Weights of a small GPT-style language model, trained from scratch on English Wikipedia.
Training: a variant of Adam for these matrices, 150M tokens.
Each number is 500 + 25 x the weight over its row's rms, rounded and kept within 0 to 999. Layers, rows and columns count from 0. Numbers have three digits each. The size before them is the row's rms in percent of the matrix's.

# o: layer 3 attention output (transposed), 192x128, rms 0.0637, rows 173-191, columns 0-63
# v: layer 3 attention value, 192x128, rms 0.0247, rows 174-191, columns 0-63
# up: layer 3 MLP up, 640x128, rms 0.0872, rows 0-27, columns 0-63
# down: layer 3 MLP down (transposed), 640x128, rms 0.0868, rows 0-27, columns 0-63
o173 106:482496505528526511522490500529505509470481456527497477506507544496516526514480496481513524508511491503527465470515506498466522526511498543501494491544439456561476486564495501468514475482513494
v174 108:553503494501517461533484520448479510507492497517550558503500528451458490511521497552522504501484468510445500492504500509483493467504509499532492493539442509515501495459531501503531502496527531
o174 111:497547430466503491518485490533528464485475501495503483531506484505524571516506463516501557493496509475514492519513533455517499459518475458490474522540515499502489517450497485484477538508490506
v175 108:431485505510562523473488485502492494523499521505492528486474501465526477491541489462518499527503543488472487475494520503491487476526487487476506491496510482512499484501498497508533528539568517
o175 106:479500521467518483518497501512475507447551531509493477486533507501480501491460470483531498532474504475475506497533561534482513480501517539519499473521501486523497494491485530482510467480450532
v176 104:484518505536502528490512510501512506509527523497507488533469517517491464439457486533590501502470464469503491501458498526518535522473513503479508486498450481528508469471503511492491491523476508
o176 099:512493488494484481500506530492515442496499476476464461497529532515461516482480509486536511471522499552480505486518500466453511509458491490493496519490522522474496504443546490536463516485500486
v177 115:551473508487515483489495507482515487479490481512474531491528467567521491511496423516497517503510530483526521497497452503531483521487511548479533539440552500515529512495483469442474477501455514
o177 105:468523533550518504529498519470466514516470499461495518445512468517506499477494488498514487574495483528498512464487481534512519496458516533521536442490469553481490499521515474521528505506482490
v178 108:507522545524517532552495527492453455508555521488508494492494510528486522553481474507542498475490507524518511464513481496499522503488500507538472478505527457534482492483499512483505543546488486
o178 104:522517541449470557475486481516546474495538495458517513558509538522494502502493509540526516516465533512450481508522477497497474477488496544512512517498500478460542529481508476514470501483493509
v179 115:512501528474509501498482461509481497469505478465479486522508518498508463488579489529497479506457519462465514530531448521556535457554466507526491493479490493538526498505545499513520515475540524
o179 106:499494502486502514477477477487465496465542569508519482458502489495492501495478509471508519541520448477507482513489495509507506506512525566482469500471551500508499500486468533492469515500485508
v180 097:532498502469525484479581509458512487474496470487477469511469498490527493450522554538485466496469510494502506497472473518479499491498489526478520533526513546501503495498520514455477497499494468
o180 096:521567486512527514481507522482467521489498497475481517521440501528451489485505603504511501542504539511481524502504471461502475489477502454506513491445522538506499494486499485540504492532506488
v181 101:530504496515464508500490479509473517531521530491506502493500498482512507472504465509514487500491498511554456507495508535489507498486546514512525508490503523526491522507477519520448487497478459
o181 103:482475485511486516513521493554533474479468493517478501518518519483504509524519503490521457506496487488524506489469526459460501491497530488507464491515502467534530462578541473502496500471500450
v182 117:536523494507522533509509508502472474524501491526490506484483485490516518494503507471487512503546524488478480526535480523557498551517501490502514510526479501496506483504492496437539481471484521
o182 108:481446509523470508530479505490489520484490485496466507445499493485570519550475438506474484485488485476511523491501497471484542520537486481537500516476523516510520504478504510460500472497472474
v183 113:473487500494513521512552511512491499470485505478492475494505493486496472499419531541513513479464508475480512511567533494533532493509467490506498521502549446541493495494480526559493526499476492
o183 100:516496512457458520440497506504524539515543479509499522479503551488528495517514510502526437532491516502471495545490514486473542516499481494447492522494520444476513522459509486503523449508534546
v184 113:502494492511508489504490507476535542496494414477503524497484532471502489539517509528488502494475470511467518516510546488478476506470514473479481501470511492480498478498539514523513515472452479
o184 104:503546509495480487450539506435504495496504476510469463513476474496567500485518484507487502510548485440479519474546503510502523527518524485494469528505499511474497488478470503518513513516486514
v185 103:543526532486466482525431491524524519526510488495485525466505504479543466494478552504519476498483503501515455507536498509517520541488489518530508523519493498535502517479460458480496497508438538
o185 106:503493475525516477496474505504496524475484475503498499483497513511578534510478480459550490551498490507496492483454501485492500522513487505502493504534471500510511499500541467503511479465491427
v186 111:548501481529529509488511489509432502479505484502460503515487531500485513512473505534499477469517494460478479513544445500499471529493522499510483517520520510519505473508497522523476520555485483
o186 105:488506519500489503457496537487499473516531474501508502510494506529529462530531455516474494499488536514470482488514505469481516527526544491508493494496516503497559515488533534491487463503486498
v187 108:479509489479534520496574472487526529493488505485494512499504493486540501491550522477490519495509539502476512474427539505504521528454492510436517440517466448492503490518513485487511524501474493
o187 103:500522473496501519494542547522497534413498467490516479493493527499469512479458486497486487512515508524519524458517493515461484500532509523505492488451467513528482521515490485530507474493519527
v188 090:541474476505474523505506515506507466502532495493522443538494438493482514494541516524478506458492470531497509506499470521506484442483488505534481481531540471491518501487521461457497531471491480
o188 095:517513478498458538508477448546510492509497527536491528495487506519481466478507532528484531465505511504507470498537458517514532517517523526479472512469494465510521504496480481513473532513509485
v189 112:494484528485545486476499508497539510500489503512529496506517547515488529529431489478536551491528482493499469524475488500469489522510484497520511510495491532487499477485518451480497517522531495
o189 103:498515511521528504508495524473481476558520463545501469531487481501516488493503516486516523472531492493523507519488491516496501505497486458519517469557491499446514549462497536536492456512507489
v190 109:528524481521514498457496497494521525494509477500499562491527496498485490491466494472507498489494499499499528498526496506524545519486517498555538488506507502480487506495492506510469493537477485
o190 109:465509479485460472486500485474516477513457492520457483466464470503534509501474455470500493506522530482509527531583522499505532504503516505524524491525467511464500524480520509557504521519515521
v191 106:483503526502498456536471497513526537476546462526461495508499494484532532479473496499517506525497453510480526544511432530514506460489478491497477496488518472503499532508474498448527528485515500
o191 106:499503516535528473516477427437528508556489513490505504511498495500485460524535542526521504523515481508457477541508482527529496484499546511481488548490475502479485524487484499523518526499512475
up0 106:505522471513514474466498490469525476491516557475548499466529510498534496520503448503485551509497507471466497488496488455496462515512477512492500481502483496511514475495485534552527515539579509
down0 077:480505492490512426498505520494508507474541457483490463522508455513536524490525516532528498517501541520555503484449521496541491533514453515510507529500530493497507513504494513459508512528456510
up1 097:540517507508495499493533489518518482534479489473517483510500498497510542520501471496504540493490466479525497509496497496483469476498474487492500468530560477525455470467472445510524485501507507
down1 081:467508468552519507481527471466501506535484495489478490478536504485533452485501507475486466468474507482487498526511510458480471532491502510473517522480463514491538474452520456559470517486507486
up2 095:498568502473503499488525494534507544482503501488487490482442477515485505516499526514527546484500523551549512450441487480470486466519463529517482524502480503465502518501506451488492462485502510
down2 070:541501485495469482499520542476417488489501522457529496474489456461462537482426463487490507509508516507516492519523514527496511473534483471526508560498508514520575495499523520481499528486525517
up3 126:475514464520536482474512458520537525518509472462538466476506496542519529467504514500509479471484473494478482503493533459483474490511479537490452494447520502547430492469492464508506486474509488
down3 091:504504522486498511524519512491503510481540479526481520526512516503534516482507511524500479486534489428484523529515484505495470490523505507513492432529487491502514594513498501452497497471482503
up4 094:523533478510503517480492458497453570524548492503514474534489478499476485520529510502474551462466516555507524458474523440479507447539517518516507500502490479498491525502525475496487451522480483
down4 071:499489524491493502515513491505499502487477522521455472527539502491570525503488502490514505504504441467529500484495509506508501485532495466451467506477494503474449486501459520528505490468485499
up5 100:498549476509509481468499489523532528491490515487502501501483475488502530509498477529519555498489534566523521481501509504483465485506481537536484543523513479510492482508507490500526440484497528
down5 108:492488503502543513485527510501512501535509483464530493475530527493517524474515514474475483537451474483437482495480504480460485488521502502480453463491485507561458489509459469494485474489480476
up6 106:510521485497509446506514487502537480509488498512497509497463548497520525486502480526487484502502512488464486500498526454505475491507527500481479512503518506495489497465511503592519505554521504
down6 090:473503503485548470514511466514505503476453481462526522511507456543467499509555488527500485491485501538493495494507488538509483523538492443520499504493495525495469497529516477494527487502516477
up7 113:491496498516487468486510462475558504496488486458523453498505489445542552473533494507490540484522501526475525498508481507491461497504499553482496491450508531529484469495522497510545458521510506
down7 141:497475516468466523514472515497455536481460547501509547502523495511494476458444462517516510473499472507486552517521481518483505530505487526490500510539513502507514501521564500488494510495531501
up8 089:492485493488506498504498472503487511518488503476532485485473513511495537476500495469531504468489521535490520493474517504443502471524488518436488474498532475532463492517472472457550492489504524
down8 093:466463484516492466516510473533475479491492510459532453456501537514492509491485485493512503510499493509468518486509506506477475466510497517490493478531542465517483487511517514484503490491513523
up9 098:502493475503504517496474490528513577505465499506501479472485501501536493529515529464512537465478542506485529498467485515546495534472487488526471500434513556512486477496503488521505447491497510
down9 100:476509491495525496472467499497459479489492513517575513484514534504543491475460478501513481475548526465513499464520496529507473482507471515511478516524533503549526441495485482495507510502484500
up10 093:529554469500477420506510482448518481512498527516493522482501515496496475470494487522435492495509454495510495492486525492517428505555454503466507529512522543524530461492504520522495488502499489
down10 068:497507476526476530473510487513517528505503498511547495515500487488532493528484510566534502497464466486439547488526442559508487512503503519533495525472489511484469499493467441496500465498512486
up11 088:498528472510481494500474514460485526512479493476519492469507528516531474494485499533544548476497533485483531522529454495559498535507494525497506537444485570515503478482505464531528451488507511
down11 087:477533453512496457502494486469566483509493524491527483443456468495523498533454477444486486499502495487517465507457497519510464546476460518471513524499507503541474495511494476494455483501494538
up12 112:457492486501478507469488480478558503485517503484513495508460488468538549488539479514476498480507479494538507485496536485490493497461505500475494503486497522506491476480538461523531526493537504
down12 114:482498504494489503456505503549482500538523464491510521524472485505530449514467526541489506483511489488461531487490508473485486475514515487546542490482487501522529469535540481485513464519516531
up13 097:508523499485489483500512447488538558504496492454479503493508464504515481525475491501517545467501503514487522462475489459492494499491516467496486482482529551523491509498506518481496503493479524
down13 085:528537520486495516507516468471531498531516437534516469484511500526488488528510500508512517499510487488474526474403474498511544537552519483508531495515490515520526494502495488468504532517529500
up14 106:438481501514480500481520470499485501505502536493511480493492464495520480466468472527519527500528537495548520553490529492480474477518491507487487462492535484533490509486480522491508516532514500
down14 099:511496515506517469494510561480470486471519550517541513468476536502500512525440485461491484507525479510511488505505529488505502484478538465521512503483522426494529488546482556535499530556515481
up15 112:497562487513523493490537512518521473509499549483498509448511444489499521465500493548472524483465493512484521453472481456492473469522486540513489558544450514472484501459496495467498511488547506
down15 100:513516525476528534472538490501520489545481489518522523496490503491429497507488507526525524533487473486498524498479506512471492522488512471473485521547479505454509413520481483511509506482483482
up16 109:520591487520495431511505485486495465503525519499526492513487551479525500501501486548495473482500481462521504503524519449535506546490488531511486525474489507487490475451520506515490528505510499
down16 078:530489551525513495502508489465477497469528510492514519528496470479523507471515485462490521509507473518517453508531480467475499539475450462487497504481480500507526499506522510480501511521512513
up17 095:543486501516525491516494506532552485543479519473495486486498498514500541476481505491559499502467488475507472508493536489488512494481459530456503486488557535545484504455465459478509529500483497
down17 091:494460468490518478514477499515550501512500502477507502465545535476511531505456501514543504538456495498458495521481546521466507472475487518499530457476519504525512510495492491505537493522484487
up18 099:460515482511493476484510488489444507477507493513528488425490527461573483544507481524507518433492526509507531503492519481527491507528498510485489475461472516505489498481482497510505491522509493
down18 080:489550515498514450524495528461471482522529488533482549509465505526538497511527502490504463520522497480506465513503512510484456517467499457477525520457417518531507473486528490523525489520477515
up19 095:545503507511492464500489526503505521518467554501498473495518459517502509491489499479504559510498520496494511519487482466458443493544498476467495498501479530508443486479497533487534516518519502
down19 075:495530488535482523501479483556491489514487511489556511524452515516528517509487501551482518491467492551450534501521464498451515474498464493495507515491473491490517485503484465539474530504553536
up20 091:493482476534483514491518515500506489504482570503514463470483461502501480500481478517509515512480530492527560478476478451575456495500513518518485532481482527513496476506489458536514495498499544
down20 091:514523507487484493479515475500512503561460513511520484459518467485547488500495522495546508498507508505529510476520507539560506507531524526464473537474509514559452497512496481536492473500468515
up21 083:517506496499469451467492431487508572515524531492505477516489465472507486533520474531529509515498466499478498501515441429527491498520505494498454519500480505497489511487524501529512484510535498
down21 061:504503512556530509530499555511468484474468484526475480500519510489524520504468499461482485505500519490527478507500536562461506478506487507487539510498500480514485531502469512467490505513473512
up22 085:521477512535490464512477495492486509528476515534541491508495451500524493539441489525516493488474510475519512517511494516571476517513520521479488490477494531540512466478508500483497511533528509
down22 080:483500466514467476494472476472509479489484493494547519509492550471531475517466489483522515535517539489518492527526512543520473497507515524468488550502520524497478465501498503488524485504526480
up23 092:527493488504487496480423444493509545536508523466497478519479471500530477502484517486514511478519488533539513494459481501473495523507473487504491533515493556483493500509505416479508494531496454
down23 070:441539521476536481475528544491518511542481488554475531450470515531501487500480500531506484527466540494502554479498536459516484505544543544484522478489509482508475486509519564500479475473537518
up24 096:494568469493503497487514506494497524493477531496508510520477455497515505530494491534505537502515527562549513432504522514489494488487487510530502588510509504470508488495524508493518480462501499
down24 091:522501503500475503518484471492487498487479533499487537483485452499480483536491467547532519446547506532575502485518487527537517511493483491511520553510501513455561492491545531473517525506515505
up25 097:482492483513496467506503509480533555494502506507479473495479479466512504481478515492475486476492527510496514455528497499514492500501469532485443488478512518510490506464501528465527481474496466
down25 114:519509502493478446480528478530520516498520535499493518479470468507508483501488477478482503515499489482534512522496512489499514563494514488495471507491483452556491507504520508469512451478511465
up26 105:544484500500502512484472487491500496509449505525498488495469454510510482507464484504522523480499503528494543487504490489544493515527495534485495533494488486471469540474511475473508476502482515
down26 087:539519467487508495506469484479530472474494511474566512522510473492509475530470541529463505516495469512513498507492472493489509486489509503492520488525495500479454539504495439528488482506535516
up27 085:515489445503488488504521490480493475496502480495544488491501471513513481502535503504482486489474452495508540490456484519475428501476451524470496491513505481493472505474516501490491507488522486
down27 071:485484523514482504550460453530467511522505477459535509543520526503463489451534501468483471510523514521496496536521473486475532474539495490547501492484476527516501506472497491516502491510546434